{"d_mlp": 192, "norm_place": "pre", "qk_norm": false, "decay_shape": "linear"}
Each number is 128 + 32 x the weight over its row's rms, rounded and kept within 0 to 255. Layers, rows and columns count from 0. The size above them is the row's rms in percent of the matrix's.

# layer 5 MLP down (transposed), 192x64, rms 0.211, rows 163-176, columns 0-31
size [105  98  87 101  94  90  83  97  86 112  94 108 107 105]
[[155 159  93 120 139 153  95 140 120 146 213 169 148  99 157 160  76 121 135 126 129 129 157 153 149  98 166 129  45  67 114 105]
 [141 139 161 127 132  99 196 133 187  93  96  95 100 115 162 125 154 159 125 151 147 110  78 135 140 171 174 144  67  68 173 115]
 [120  95 112 190  98 104 167 110 101 135 110 194 153  93 167  73 127  81 117 123 114 129  67 188 103 124 129 147 110 106 123 133]
 [171  89  89 165 117 142 178 152 157  86 128 160 137 134 175  92  82  93 108 122 138 105 125  49 152 153 130  93 138 163 115 140]
 [146 110 120 115  58  93 145 160 108 119  88  77 176  83 134 143 107 103  85  95 160 100 100 134 169 193 123  72 149 156 132 105]
 [154  81  97 180 161 145 160 132 118 151 139 159  98 123 120 161  59 170 160 123 118 108 154  88 110  57 144  89 169 165 135 177]
 [ 90  35 138 129 126 171 142 131 136  83 124  95 135 133  91 125 166 175 110 172 102 155 189 135 164  82 163 159  91 178 101 178]
 [180 109 113 121  96  99 124 113  97 150 132 141 131 107 200 139 126 134 156  80 158  88 123 151 119 119  70 128 162 153 164  94]
 [137 108 104 163  88 159  52 149 143  96  88  70 114 195 145 115 134 149 152 171 135 164 164  68 160 147 143 147 118 129 113 146]
 [130  77 104 188 114 149 139 157 180 114 122 180 136 148 138 134  94 123  99 118 100 112 122 116 172 139  96 113 125 119 124 148]
 [134  55  97  88  96 149 126 152 183  85  86 143 115 140 119  90 152  96 122 121 107 198 133 127 124  80 137 123 148 119 135 131]
 [144  87  44 138  95 174 121 129 136  73 115 151 131 134  88 185 136 140 131 118 108 127 117 189  94 131 153  62 148 144  99 135]
 [163 131 123  64 171 158 114 129 127 132 140  80  94 160 133 142 100  75 142 166 115 138 142 112 132 150 102  92 136 152 141 109]
 [ 70 145 127 186 120 128 141 105 135 134 118  89 119  63 156 190 136 166 156 168 191 142 158 149 104 111 132  87  98 168 111 174]]
# layer 5 MLP gate, 192x64, rms 0.225, rows 164-176, columns 0-31
size [ 90  97 104  87  94  97 100  99 103  86 117  92 101]
[[156  90 136 146 151 121 116 105  46 139 122 121 160 156 181 128 157 156 147  94 130 143 121 135 105 107  87 151 111  29 161 183]
 [ 85 173 159  84 139 130 128 168 132 159 137 167 128 119 176 102 143 117  71 176 115 156 149 149 164 146 131  61  84 116 103 146]
 [116 131  96 179 133 108 148 109 120 113 164 148  90 150 151 131  92 144 134 152 118  74 120 104 190  96 126  75 148 179 114 161]
 [127 138 184 186 122 154 161  71 135 129  92 124 157 134 109 111  74 138 152  86 155 104  80 111 157  81 141 114 102 105  93  72]
 [137 138 150 118 127 129  95 147 190 139 134 201 131 121  61 127 121  86  95 140 199  66 168 110 129 156 161  86 146 145  85  82]
 [100 113 102 133 145 115  92 145  99 108 125 109  91  78 154 105 132  59 155 129  96 197 144  99 111 124 113 152 149 121 106 111]
 [122 153 100  94 146 124 149 115 102 161 101 135 136 176 168 113  94 202 116 105  80 114 164 185 110 150  39  68 189 116 146  65]
 [111 103 137  78 173 154 186 158  98  95 129 115 109 121 133 158 112 127 184 175 122 109 128 182 114 117  46 124 122 161  73 159]
 [105 131 132 126 132 121 100 112 119 167 138 116 153  92 128 198  64 118 124 177 126 102  77  72 118 129  47  84 115  94 136  18]
 [138 128 100 191 110 145 121 145 100 196 139  99  74  69 146  85 123  79 123 134 163 108 109 152 114  61 109 102  86 118 154 123]
 [161 194 107 107 123 180 110  94  74 102 142 177 164 147  95 123 180 131 145 173 104  85 145 182  56  84 105  74 160 154 174  88]
 [188 113 112 123 142 130 149 134 106 126  49 137 152 104 124 184 137 169 150 121 148  85 108  99  59 121 105 113 115 111 122 105]
 [160 102 113 131 167 170 104 128 103 146 170 167 127 190 166 136 196 145  84  99 123 128  74 165 131  34 116 196 147 159 144 139]]
# layer 5 MLP up, 192x64, rms 0.224, rows 164-176, columns 0-31
size [102 100  95 102  95  97 100  93 108  98 106  85 102]
[[138 111 118 124 142  95 190 129 108 179 127 142 103 127 111 175 172 137 131  77 120 156 154 105 135 173 142 157 148 137 156 125]
 [133 144 127 112 139 155 141 142 153  70 195 129  85  93  60 112 124 124  62 167 106  77 112 116 132 109 146 104  80 137 134 128]
 [138 140 155 182 169 128 113 151 151 105 149 188 147 129  88  93 137 117 117 153 148 119  56 118 209 107 122  89 179 131 124 132]
 [126 162 106 143  76 156 203 171  73 158 100 117 105 105  87 131  93 140 135 100 130 137 139 161 184 110  80 147 131 111  92  96]
 [169  85 139 103 135 153 129 132  94 134 157 166 129 190  83 126 131 125 170 128  44 183 117 145 118 186 152 123 152  98  90 117]
 [176 154 188 167 136  77 136 130 124 196 124 179 142 131 198 176 139 143 166 146 145  93  92 112 170 156 117 116 122 142 101 121]
 [177  93  52 145 147 107 128 118  83 131 124 118 168 128 147 125  71 123 116 134  68 127 138  97 141 121 111 102 124 126 177  94]
 [148  98  65 188 125  90 136 120 169 179  77 108 101 128 141  76 127  99 129  99 102  64  81 158 172  91 190 129 170 114 109  87]
 [157 118 146 155 112 133 135 118 135 109 143 107 151 209 146 172 116 183 106 113 163 126 207 162 116 165 206 123 149 123  97 220]
 [ 64 143 152  39 130 125 103 203 104  93 118  70 149 120 159 175  79  85 107 134 140 101 103 141 158 109 122 132 113 116 120 190]
 [161 177 167 121 100 137 124 126 220 107 109 126 103 164  76  92 149 111 155 119 177  40 128 104 186 112 169 130 104 105  89 125]
 [ 98 142  74  64 121  76 140 110 115 111 104 154  95  86  86 187 128 142 148 103 144 131  71 146 129 143  61  98  92 116  79 129]
 [157 148 147 103 150 178 152 115 131 156 136 161  97 114 126  98 150 108 119 132 229  69  99 121 117 121 142 153 186 101 106 118]]